{
  "num_hidden_layers": 14,
  "hidden_size": 384,
  "num_attention_heads": 6,
  "num_key_value_heads": 6,
  "head_dim": 64,
  "intermediate_size": 1536,
  "vocab_size": 15866,
  "hidden_act": "gelu",
  "norm": "layernorm",
  "norm_place": "pre",
  "norm_eps": 1e-06,
  "positions": "rope",
  "rope_theta": 2320.0,
  "rope_fraction": 0.25,
  "qk_norm": false,
  "attn_scale": 0.125,
  "bias": "all",
  "tie_word_embeddings": false,
  "parallel_block": true,
  "init": "normal",
  "init_std_qkv": 0.0288,
  "init_std_o": 0.0,
  "init_std_up": 0.0288,
  "init_std_down": 0.0,
  "optimizer": "muon_variant",
  "learning_rate": 0.00704,
  "lr_mult_o": 1.5,
  "lr_mult_down": 2.0,
  "beta1": 0.93,
  "lr_head": 0.00348,
  "max_grad_norm": 0.5,
  "warmup_steps": 200,
  "schedule": "wsd",
  "decay_fraction": 0.512,
  "decay_shape": "linear",
  "final_lr_fraction": 0.05,
  "batch_tokens": 65536,
  "max_seq_len": 1024,
  "doc_mask": true,
  "train_tokens": 595300000,
  "max_steps": 9084,
  "dataset": "wikipedia_en"
}
Each number is 128 + 32 x the weight over its row's rms, rounded and kept within 0 to 255. Layers, rows and columns count from 0. Numbers have three digits each. The size before them is the row's rms in percent of the matrix's.

# layer 6 attention output, 384x384, rms 0.0908, rows 282-383, columns 0-47
098:132153135093157164150067105156107119123185145143125110152106087148112115142147112099150121118150133180183135146148131147162146073151120141120158
101:134133105109043137173075044167137150147174130131093121107133165118095098092111137159172110133110168084098110180140184127139122132112072089116162
098:147135127120145128158141095139146101130141108142110127140144172106139157133139134105057117086171160148173061154230135140148156144123188108119128
100:084116064092137176149133108104142124115163125146161079153163105115151112096132197101098155105139139153116142125113116129096142151074146155179125
109:112133214133166107196115145152127156133099132157141148104120123057147159083147085118095085101146155110122088120097116122098110142118070149130080
103:125118157145140199190166135169138112143151132160084172134110119110141098135134110126124126150183160099095185126143214157131162113194114096119137
099:105161169158120157127114146098164121123117118130150138157107120135127104132137177128162126099086106160180143130201137123114138116123160096154076
092:118129108132159095109104088075119106098087116121138131038176126085096102135110073141160134115104131118105133163175143112123087180118127055165184
106:110128222182124070094129205163086101152104166154105149152104137143182127109119162099102161131099159102166187103090143107156143137163153104081088
107:109140129077172102085122132094101115104097155126174145177106112100135164126115157119104159136161201076124214101131105110082134092123128101089119
102:125147120130198131099086111105144089078110157157077152077146148124109180102105128132153122131076106125120128151104110093118126159091154204062087
098:101120170136096147104116158114153121084152148108173089150104113131107164123149113126091144108105127123192099106143105142120118150103157168091118
101:122096088161098078115129129075153156073074162150120137101109173097120128147167134123192165094099195079158135137146127135137154122130104089182142
091:095124100143092128132143229084082104138102126109138111087099098116163213121161129174144164083112140142135156142116110152132128144128148160077092
103:097146159128105084072167128128143102112088097080134134128194113081134098100161114134092081112148205115118181130159145159133128130176113132126128
093:125128170135166156165127169104120142132132136101148092125099123064111149102120147164138174146130119140162126152085113159133149109125107130117159
098:111133167087192113118133132098126118143041208105094135130108144163093118114104162128103176123120141116097101134139133088125106145079117116231103
093:126107143171167108150154166090073170085125106091133107157110124172101144215051146135156123151133152143069138136068131140115154140146078132197099
100:118140120145127116162143206124112166105158121129109141124148191096086154157179091116134205151064104111108148098080088128192214098150184170150147
107:122127103091165081121113128112136095121121132126162091150111146189141125092137132112092174129055093091069127149155159161188118109149179162159109
102:101129143056113136157115140148154102138110154127111090147120120159089162108124118144103164090125127097158113183117098145139140155125127149117151
098:162159159082121101115135163118117124097159135110083163182127129129119183129079163092191147145165120121141130122098091104114101119133122156103135
104:104173128113151204163105146128157109156121113146074189201153092125124124107104160104119120140139058143122111129111091156100161156110125163129156
098:129076126125091160148144174155098078096149116161108077157118109151096162137126101195124177094064122125128105165068163086093191136146141111155104
102:150163118113133132144133138174137089094166105089176135146122140163153128105090089126153051134151156163149104160125079133132119120125107132122060
102:105149133142167143131098134082062139136126125139154143114155115112124171134140105140105167069127212096139131103137132167076134177094085139134146
090:098128108190085125096160150078180093154086119150073097134154110075121160158161124109105136086181102166162104087125130180091094145163158112061155
104:134191129070131138153122122118124096149100105136072131158124132129155093091113152159131175110118101088104092152113147126083098155206123098161154
097:167130154135162142082135128112121113086082099148107157094083104117054146165082105222093111114113101147093126096104122123051125138145110123142125
100:140124183122161146171188115162148073121113126117103163107164112144095145108133069188125136133146106102164139128139172129088171195114099152133147
096:152092180048120172144137109112082185092147135168149147144111092132133176144185124107081146102172128170152133085151166128147141140111130109088127
106:160140133128117118136151142176158128087131133131120125154108122102198163113103136169170180183158168131096093122143104102109124079102140117142105
094:119137158152146146146127160149180106091171139097118198103115101135047152116102116101107155144132127105124159106177113114124059152116154138092112
099:109128084135125144120145129151148122157140123181141141101173108141121133086148085152051119146120118112155135114109151088125153125068136178082066
096:130117098101117148123172136126093123109173120145070141106136137136137133109162124132080117094133100112073118139148172146072133167116115077172155
099:184121135146128080124110172141133145139081186131169133142124116100162146045110148158116160115124085102117063113124149119132144140110135133166142
097:090146154156083106118137162044130159118132164177146192122100150105115081173171136125107147136108128098180133142079169123123097168106139121091098
096:133173136087128156125126150132104137171150107163150129100103116147086126141149142107104146194136169102160090090133128123153137139099115114124155
097:114086161130148048100104151125111102131129146192142119151126143099125145099106119093147149119141087119066097124146100087116147088128167133151153
101:075156102146176155096136152154092119113105106142116148159158147112112135116107173124122123140133135152183126076153137127122136135159163163160114
099:152124152101171073162129100129150135068102138143101184145116168158112161111069183138112144116127104150122086124158153117178139091032096194125103
098:116100112129132156122082131098183139139102113124191087123057069151097048175132113098070087168137101159113087099117191181102114128171101125151167
102:172164116137142165074106089125162127185090103132122074061106097117116128187102070111092118127127130140101121070114140075173134132171103177113187
093:101088112085122155087104084108116082063117065120106105114106190205140106158171095120066108147130111127155157170141125120160145106156173123129176
093:172154153116158198125136137145076120151152146114132114181099154096135134145121124139181111124081123179118094153058140158154170165155162125119093
101:128130095117087164163103147150155107091104117081132171155118119164195092038114140140135143070129130147098141148140106152079136133139131157149058
095:122132157158155100112145111195113192145080138127126108093134096123115120159113088113155099066146159165148125130130088106137153109125153069123125
101:128120068154169109090123127104112159158132165062086095140151129180147125177098095072099145083146120073139173139152088159104109142140149145121136
096:150089125154157090069095175061114140148149078179090144135107115145137101090085119087167124182119112082120127087143131138137103128161138157129136
098:181075131178088117107118128052135152092123123112124108185091104092123148112182098139107131138157099174068134162154133084101113096158101084146139
097:106159092119092095128123094153155116177120118154122123108175084124132115146163136136177091166090089114107110152137144134155099134102130103108110
102:185113132130129107075130149052110124109102136088066126125124134141148131091150121077170129133145072072120100144204164111154084117098121109115156
093:133112173122148159169177097112170123153149097116143081126142081166144126138061172106099154140142098079051114135131165138112158084049173103151133
094:156141147146111092168191142104121152123111075159137107085104106158170105082105147135167125111135128186123194116031179113156192113139134126142142
092:103154132124125120127151094087176104120126147165178155114123144125130149113144157183128106123119121074112135091123152162171143113072131119129115
101:132137085161125093116084175116101129118067118189079145156136119145108178105147095156160142123141124129153140135114092103117131142107160121101141
099:088064148144170131156116147103091097066112109066163121143103153110142151138113080109088137171167157184136120152173068094136089146147128123131143
101:096137156117131134108166085121158135170155070062177124142165167150166165112148101166096097104084123146147168097138114129128199171114141115140143
103:157088126138164137141164131183163152146126096184086165164161148060102145168158116084145100080128141147177103092121077094115102186081171074068183
096:150133059131151123109146120148126131116119126124131117146084153104140157127096130184144083088144102170163129110160093136123142131159120103134088
098:098133152132152147094109133106118101163160176140226107102126111107111136150067162116132086138129143125194096167126102107149095139131077098126114
099:087175119062110099093078135147138206145103129157109142091095119172171080170122156092087121158118160151124114107150187062137117113080120149129170
101:147114160136144152126127086150109145107158052160131133151095193102065051142163126120140122162176115057147113172112166124135102139179079109095133
104:086174114173154081166134174164133136172158132175077132171196155099110170194175114137152065129157105144216120139141108136092165086105070151148182
100:076136142099138179128131167138144091144154096166153194137117194094092176136168122099139124163144113106111123097104130081151056141107142088145122
101:123105121161154100100113152119207163102100095078123156123133150139161110118115146089115109134075150154139089126166154128129147115166125178169096
093:114107075069089106128112155176138140135104124147113171169077083134187146130096143131124114162075119071138098142089056131074077103121146127105135
101:136156131086096137157127131114128196118131172101179087116089129085137195146113157141131106092125079188128101131125202092121120091099111120150090
101:142114201138108107123098110107106160162115105120108125131113123067100142136111167130075125156122141157123134133135077085127111123140087130112144
103:143143126114121111102155114162114122125149110160133107171080111106073130163132134148165134143142115171129142133195134137130093166140070138095124
099:131065166120122111104119121148094117171138112155153139099098129071150155144139146170182122186145127104129103082142138161138121126156168107130093
095:141092117081144107111147136137117165142124109090135083182106117118102138117145077087152138097123122100100192129116152163101155176128135056129134
104:122116169139143115111054090123115124120104132133085089118116087119140131123148203101150139108064205119109156160163144115085132126128116154098105
106:168174118103200152135082169155132093150150170094152124166125159135091135106036123066122099141135114121136143120083110130162150096139153137093178
099:129126163116129147149172099184098077175121106123108111119132092167142116129075104113128126150088132137159138114111130106165093080136155128130162
102:172156138217131177206082123091113184160127103125148118148099099086077109157127110128137077165125114160165089133183117135153194151097106122204118
101:150120156131136082137128133111177158116107136163121086158087081116125097083126142171181143122128119124070086143168109116199105207145113160126053
106:162122142143135098038089121167199178127123147090134074100146085104120126152145174160136159114177130156164123121094108160167147084165091126181123
101:147162130126103079065145097111158153128151154146129181111096166179096166107132128162149111125144129110160125128125068154109098143104105120122161
104:119113166155093187037146110160130129139172129122138110166112108105148146126128123087112152169150125126150178146136137097160159106104111112160085
091:093076111188124084149086169116129167127107153119108171148133094140128093064126143155139116149115106074131137123130068144176156094119105105157154
124:108153168132125142119094160142109088057107133081088113110113124181112154119139068114165084090102104182124178062160114116169117117120176164111160
102:105154140198129124144062180132108152075139169117118095096112136175147119167118157121106145122088138125138156151141095170086138126182065122177112
093:147162127174094144105076060107102162083136115134094121143118182188098065147153134184110167108139063144128167106110140107133120129141156140132144
102:190088103125093106172137145145128105139121137122106056117201113152197144123148168190187158177127152148134131148133136118184128144160163118152116
101:075088163113044183146161137134144114101115138098103121157161093160161138127150101151131127089147144120123132174153147130205096131175111182099149
097:139071086118171105092144118140113161177114082082138134128090140135160087146176105122138133174148108180116107152113111112105129124138152108135125
096:155137115133110166126104152178147158133076100116117112093191118125165071118154133083141115121138136107115138161107126105132127112093115077149167
097:120168165162110159092148149067148130103096101132103089130125151100151157098165135117127103071114114104114143089171203139060101122142122115074150
106:106134159066116188163095118107189043112179101101093111177114197172115069168112103127145089206147061133167153152152125123183079138103127154092167
104:142074051156087080192144054130180147118107140127111155144104090148130128160143131172113155163100098127132082141055161119157158167142083114159107
106:177066134116162136119157141147126122079157123082138133144091120141107161094160111145143137163113065197139146115127083136157150128154119109096138
098:146121123182160145116120156161134110127085149081120149110128090134107142126086074086121122094098111180134135112141123115098104089148132131095134
107:089176089138076168094137098159146135122137122106134127131122102083111122163170141104115176144135145164178056139161072127062115129084146130127158
091:161066119127120110136146092158137141129157123125077109135150095143134146105109140141104132067126115137083115151162122138139127130109117173080118
099:169140105151094152148142135175107131126130111113094153135116194123142123134142126108107088148126150125163087115122130133151126131131120142134152
095:155081081087126119054175058070166132169138165093144060098179178212105138138083091145185157137093109136071175111109163116100091126123143138072107
100:117087153157071138105133123151104116140167164099128154133152091114149123118084151136156127148151092131136121104129133104113157119148115152080120
102:139138209169103118093114126147153164109123118137117182124160150035140117194148138138126096197158144107133096107105115095148138074109095162090090
097:155099111103128078155132165050067132148114150135170099092169142080165155146161157141167157150178139089120120088139096113157132153034102064111096
101:111111132173196171099107130091127147116172150120122118121082102090124155103165120119115100171118125099149177135184133096128142072169124128106096
099:212135130117154127103068097174150064094144164141133109105113158145129147140069149164102132194166226137133074137108128170147136115118100156137165